Weights of a small transformer language model.
Size: width 128, 4 heads of 32, 3.89M parameters.
Training: a variant of Muon for these matrices, 188M tokens.
Each number is 128 + 32 x the weight over its row's rms, rounded and kept within 0 to 255. Layers, rows and columns count from 0. Numbers have three digits each. The size before them is the row's rms in percent of the matrix's.

# layer 8 MLP up, 512x128, rms 0.348, rows 463-511, columns 0-63
106:109157148095118112130135151107115149106105136122161119085147060101148195127079168122125089149125174133039155121181078155096152158152153097081175110120134106158160167145166121134127102162151171
102:169133131149127162150129102158159199145109088072152156123029139113141054111172157124152086147194081098118099111134080106157116071129134131157139047174115095114148125065088081133096156153133169
105:135132148117125164110113091151155113083153098163128102186117179135135153105111118131128123148100122159130200149119116143167101076121140139112127052169049116068094110102117099144155076124152093
087:103154106069177117118143136075148144168117177115129185178161145121097120113151145133167169171145152115151120179148179144102161117106129118154082133083181143092112090126120092163145117083081132
117:191151145155148124118167086152070093037146127110166098098181179130151135121150109174129123068111123135108108114169104119143169132162156070111128079087061112110145132110132152097168162150132070
082:117109148184111144142183196095166124208146130116152098191056156150116105134111104155167114168165132114165147141079196135153112117095145068116155106108159106107122081115161106135162182056159128
089:112164068114081159179144147157096175139157134130194178190129151125133138153099108141136156152155173133176116103120126135139189159123070137098070113087148126169123068133115096106167141139157143
091:139202090137123120153190089137154096135142121119092074118171146108176059077113121142152148221120169120072111088183108152130176128130140140157093129097095168096130112178102110113107132146079137
095:158139121139163060107124126091122106154162172145102158118122156194068062152196110138184090156130157140125108132128132133157150089121118134115193114147178086124118116148180101127185110103076126
100:197094134111112144139161154090096124113140156140144137108124116128101129132094131110113146197092153144161120126213172095089100123146225088097131147166102095062138150204094105102072143183098145
099:185143113057099114123170115123127154137170169117153104103084147120163161130080073072134181128164166125147164156102127163145138102137095168058128140088119137105103141096147188099081127112097157
099:204170119107133135164090141149131138109103112130111115213118163146148169116092187137185133120106123163118080122105098141118135169075148119174035101064134166138115109136112183077152147136176087
102:162162123159151103087156127107143095196199132097159131110098153125071090145136142092121139133157162198056160111120122137148146076171053109167099165091088150150159135150098143102120127129120134
084:128127183173144115145200184096148123116136145106104112122087132124111120084133070103154100152161124138123150102184102174116119152099100084188192146093148176151151056119164117110108114141103111
102:126157165126087147093137069103157081150125133146128196121154133143123103095118126160158166089138087136111142127158130130161130098114176167130172163118114133082140138141061139082130104126145104
105:065088098061106103091124141161142127117141187144185073098100058073128110089137128079150191178156098169149133166187107157084107123103145087064164138084099146108130169148168143109136106171135145
095:135160114101131161177114067120185152123149134151075144165100153083147074108074113154118112126061166071097079135123160088187159104154150104144138047101107110087129181159138124119167153128141131
100:157123157109151152119158096122119087102146207061124131142151138101144098148094131070118184154092094154160095101095093133109134105158173108148093147103095167106119178087126200187086147137131109
097:112098085134111119129120111087069162099181115109199129130170146107143097159101094123156080125106083175128178122126130192105085159164061108073108221124145191124141115148197189162179124121141130
105:142146087155094189174148094139146133137123157147053156131196133064135081121083115130085111143118132129094143121153135138162093133073093188135153130162131105132117120156127135130068132135214119
118:109132151130117093132158112145172099180141128126134221120090160112096156090137130093129119118127146112131071044135163141101159084140169132186027123096163162074158107164132159111152189123159109
102:157131125086132071167158132053148158092089109126084135202161125125117151102137100134113152152032123140148098099168116070134149099124175173182065125155083089156142133172128100105132152161131134
095:098139158198143091127236069110154125124140143108106143172092095152124115134124084134081073105123133203159061114151108131139086143107112119135098122118103132111146143073144165074149129186170155
101:139105138125145135113139134135144110142099124140169149094133171137120106089130156100115156146097105157146126133140110144101140112170153077175082097219101092137165041142131148195087108147158103
112:190152097159099170131070134117110148146126099125185088121119150143127171109120119108094128136098113195156149131068123103129134068124142140179108102147097130124039140176127069130146088153145157
111:114100101116146140165122141085114123153119151133151144108159127076134128156121156117109110137150186168157084110117122147132137120133095196100096108121163149152111183197170169178082159136200166
091:138074150121110165091051119152167197151097121174079109124135147142164139123106130095103160090187123082089145138103093154193159105168110132049173134158184138141127125209148149090089122111125158
091:179149122171080141118103102130132218119173117154155092173115116069133150145144111096120184177124133161123083146100146102191119103181192080080078122182108070133153070145095170102084105109128145
100:149119157147122083079160103159135154135075057140169157164092142157172159129145119090154143147133158125159166103141076169190152090166120150153149118154139080170149170194071118088114156103091128
106:121102211120107211108098121151112165147100194095128152132171142082073079190138182131134117111117082180119151109121101132128093144112125070110144113184098140205118074149142137110148091116135153
111:099136141123063131152104155098172190122132131113143134153114151162127151136147136118155069141199143133120129168119080138120120109141148194099156125078146095161139142130141097082119154128119110
116:074083147124167105170096063137116123144159146093154117137137101091149100074198149113092122119155136146140087117115102175167108147136099199138110205081172197114153137177120125130068093173174138
103:146132142126143192130161154115115134185126165213102145107165152133064132136111139111130102159117145152114097117144155125133132112148158143195101159147125142127158092121083166074141135147186142
121:118143045150120159166154171133124146048101163179113097120188202103092066107163166120107133142152089169093155155127162119161130108172103104131090104174138098186137125133119177122096132091134104
099:153140146111156079084133143148162116139124072107034116168091152097088103093163150160082122125164118141110098135192140090114096086088111080160126138110121133123167105162101130135102155148191134
097:166126119162129090107119155075112159093150167150042180087183144093168104146101110114143163109114087131133143095166095135157129097135134135123144175105155153155141121174156182095120150114107136
089:068135117138118164115136149165141150123144076105163110160160137149162169085108140080151157145077096190137103144174106087050121114173170142120062156095149175163103124124110110104137073125141118
096:119118131112157132166160131104105147112117130159098096103069115132113123224180142146128072121104111154083098164157112143149114073119155161130098158095181083125085097159139135113105126136133093
088:094157142122164082100077135140151181153135106203103152065158123143107104071147144119125112152118150119113089110096161101192143094123106172138150114079138130110130132116156165093107083150097128
092:118120163110108096126155140113182154187076125092130142159135111127176085175122138124129199124111156096137152112119153168131099070138137141086145100104179128167134107230118111114129160111143103
115:146121147126103134095159152128136184119188142115184173134070087079127132125135125127125117170123098144118111115144120159132124097059087116109127152123088193135114106121105090180094151115152167
105:143140157102189079214152105104168076179179126108171142138118135086084135162131129179086136120083150141104104092099110116161115148167147136082100122080050162143119088138110152127170196144152173
095:124091146109107103085137160129138125151166159037092119139123146157140142123164150178119135123157140150109138122130097178126161143075144089184141147096109204146129163132094128096090184104103083
102:107146164163156150170106105105129127134125146182124147127096149160123120086117136157208099110058116131116160117159121172118103086140176167075134143109066161152114138150097168140108145184116144
103:097141100154156142110145154106125177163131155083109151136223133188138117164101109121050168163115081096093074117098110139123069110134171159109153077149093139168146115119149115129082129173158137
096:146140081133110140068129207130103167157144130123104104119081135109136126145071136135073109156096148140158060121164184115100095111183148069157127105112121132120134176123114161141127141101153125
110:151113146139163069104115142125112095137057149057129082139112110144150237101111133096161196125186119103143135070136129143124125169177162110114114115122103130165118143108212183139109119133145126
103:115136132097118139121117136110114136133150130143144215119186131123221101154098133122105084117178162065112090059115139173141145143150066119126136112085149071108140120082165135181156177101102132
098:093152134080133176172187118100135125145177111173105164160126081165133147051095127135172146170135079144109154143067136115120212150116120167170113171121111176070121135081085081153109093110084092
# layer 8 MLP down (transposed), 512x128, rms 0.175, rows 463-511, columns 0-63
114:161174075072113097137146134169150090148123105103130119093092151102153127099160080171149103123099146100163108193159138190106137092162183133100109191163072083113189103189111125128093121135110139
112:135186108109077162134071119123109144121127118143098145085068160080126116112111142214167077121161189145155139110158046120119145148132126108156141094165136133113143091123106142128134117159121168
096:174163105143097142114063175113133133137131073102156161047115159147140099196201074158088131135130157155109106198089095090108149171119143180085115118168161107112110165099133101105123145108110122
091:196118140124136157129071102096176086095133070157132122147132132166115147155111107114132078102105150135138151093102131125123155142174129132108140103126127101125107040126119169110125168094128090
127:109115109065070071140067129143179125185125117152112121108118093144129119136163176134132135135182114154106142122073151074134132110164103136112088135183080157181107180154134142161096120190120170
079:114118137086143164149098086124072159065155091116149161105184118097102078122142165174118158151122126102100112171171128117099124090211081189088125147150149148098188195134103128091104117166154159
081:100154072066110134112194194113204089078123146089157149087076077154132129147161158136077134068141120131056123094090136143147101131097148128081192136098126126151151121152116138176079128123074123
083:108103176136113127188078167100085127121127130205142192100163098101093131151161129179176155099097125142060094161164160137128165114113145154114135129132106112141136175148122111042118103103173114
104:056191073042093100165165067214132157135148135189121151106177133058113133110179122145126101120111140117117079163126100143147072157155147074132093161132125138172114091131133159149094120137162125
099:136137168093107124093135164136074130107121060154065174077096142121132139153137134084145114132095113121149165084131097153131145168156123139198143170129132175153029077106132176146145128064121047
098:132114122146184147104089131141154116175174082112078235111161104168153082126183122090174099111146099164157108165107060076121108121144134088093082087089094108137127136154117155120130136122142147
092:124070114127136153149110073130115124172115215123132159081107117145085129139128058142140102128151115091170121198164114172160129100189125076123122173156147087047125121124119150173082173113137159
101:139162131166062150094124166150132117184173086141086151134143129142155098202157132142071126140069151149094142141163129090144085119150106107149194112195111162155080133164173140109044098105083088
077:138161143104161123162115130115108116101168084110092144101158141099135070127071167128131204146151160093113040138070152060186171111167170160106071181132135121129152149134100139140133104103155137
104:133141093155147147152066166089113159137141065138151158136106142124100111121148107091136068142078142174109189137099071151086150130120167181175095058180080179127158150071137089129136139146095106
102:175123173133141072140116084145183150127131114115099146179154101097138145155098076164124095084057229164121108110101161153172110103188166119105152111157154138141120083101121153185025089148141138
094:124136132132166117078146136154118183142165118137138113132102055123061129193215177111135159127152147121081125199083113083094146163158095078077141147135113121135153155120141103144108153090094076
101:110156209163201095205167120092074174118128080098088181046145078168132116129193131122118129116091188128137154073103139105145186162115152112102135170126105123174135119099108127140146121148178075
093:094120156165128088160133104145152182097143155117074124179064101133121146163115082155109124161137164108202116124126145069086155106106148153094129089132112101137162139132172147100132069144178190
100:083129151089087140166108170099182100130161229161107081048147115106127173115141143126046126149136107130134116134107074170153120116159131041143162102094103140114123084128170075144132096159103144
154:085089231101162051103173076077146132070111183165200141119137089140122202115084086105167100123096131139140145124149176106063189151137111114180124171115143151135100087157116139126119094187170134
100:082140103137162097144117127141233111161112148107165042147153130132129123088201152121170135175118183135132087093130039129174136112160112128113128098055104135103134133093147172156168115112115113
081:139147156166147057202188163109108091091145133085142121036077158140078080110112076172152144115109184098119163172104130125140121134131104133189131109140126088094164143110113103154134145122137076
094:111200102143130147214172141117120134170155145090107149121123138176084148098212102173129141095053152154116097138121100070089128080127126148141165160120141167156062123150155122121145139078117129
118:158167171162122137140105208113120124142135067104131171154138139181158124137156128063133130117109173140088073115201162122111190128166101122145077175194114159095107062087143211131144125094080093
123:144127211134084183095098185145150111069165057094147118142136146109196115110120209135155159133165087104135160144136096074090142137166088132140123118143081128129112154096106084121138127133121167
084:196196148103105125132197175089091114108118078132178139107119130183098060138168138174173094142090149150077124107138213136086159125106108120167127090136080108074148179126058080141168148153126105
089:110130058122132132107180118115141069149164123148133161114150150146098151172120116125143089150099120102164187102136159102107166081159139179161112144183129125158081105132144140084103136154144109
098:122100106098179101130170178129147173144120138177200099090147169153118077137108118129121103115084142115133089115147125124096146159132113144044137135176159129148124091100147136115141090107125154
106:126127148103152116149146142109110127106142124110147153136160190084151162105148174083132131134172112123166110095117137116151087128125144125152162139158123090139083124141077115212126061185143176
122:135148104155084097113175136100154128190150129091093143098158095160075102170148120068134189104107125123100096145095107109151122108139097130142093201127158103109151130175155173153152134048100125
118:183080133121096123125120089102164120102169194120126134131198127123159070091126134140129186192117151121081141153143126147128113160142154167130104157211149125116122104122119144117093144170114102
108:133180131182137104123172174087115112145134125190096158172093053150133117103136124156121154150162132171176058131130092062147086123099099114169079144124124140116134140168128139155119117092151139
122:119115127163123092133133150114159130044092155164083201152119143122065124170087110148108110118062142117127137120103148167164057106179102129115093150200147153149075059107119158135073157153118099
088:122123126138102099172125097181124102111137144142122116099115084145140071137171113131117141128086137167144071150109124153172102159096115107122134163118143150093083127089159182127140140113121188
107:174166170124144170159129194103050164076100137137163188103069117137155131103109142061167071108155100088110105086108143165070137122181178114168100094127121121126159135155051094152164104133115175
088:161131169110125140096110133130180095112139124169100170136132113091076083163115129138098110164032172130122146066117118106132139210128144120107098111096148086117117208157128159109128156118105192
096:133178123168107117094133176182129192104124159160070111138131105121142190138164157092078131172126137165143170123084142142149121152123135128091126125110139068108088075082095084113111105096053126
089:106088122144133080063106166088073144107051147158173163104120175069132122116085160129109122132146029155178129100088126101097171164147159108123181149137110139129091089132098150156087116171116142
073:173126142097106071191139152139124138098093070110109183111122153144095128104080212171130093162151099106097150163077142124162199167126128168189093143128147100138179154151059087126148127158161093
130:121140162099069200174179183131126121089126115158121097113124211132058128144108136175098112070140152108113189158176144153113147038090165116129075148123165067086123165130098155127187149105171104
104:138119097126125142092157150114098149161109098091107127136091112139153215100115151174137121129080122131150126132114167223102143163076221116136149060096155120096150138129138067166128151193130102
087:084107121105099126148140132097119144176102153127121085125088197176084139064080125144144100124078168095147133163107123197126126093138135160153136103110206156095109099127144063120124120111136127
099:065098074113112093061122179124108157167135160158077127189132100109115127180144135088126144118116119111190109148137125126140114140146100075080121113110133118095124105093140132142182066086115152
109:104107139136107133147163142158087087090109124181145120107153148072133111047125119184139153132113175125151110123149114126097121157146056117071184130100144106160146124162141130170133145096104102
098:144122131138143120094073091170169160125141139102142099185149080168113089159106113076184136100124042148092127182082081077181176100071152139112111140110102107106152132130127153098143091143115131
120:142150137115111085131136112148120085138199192185137116146105111089118120095128070116134175120083079116124079086152138101110106141134187076115076124155100132090173072160108161107157124159143184
106:161057143109144077131107180090092072062189109082139143123121075143117095117147105113156129089101131197111130110132153109130088126147093129106158136162148197064116106111141110176175084077137086
090:155111144130150142161041065167120065105155106122142109158105135102081115142124129156092111111146156136117155155091152139141152112166162105099105056104085141140156187138144153114095141136088162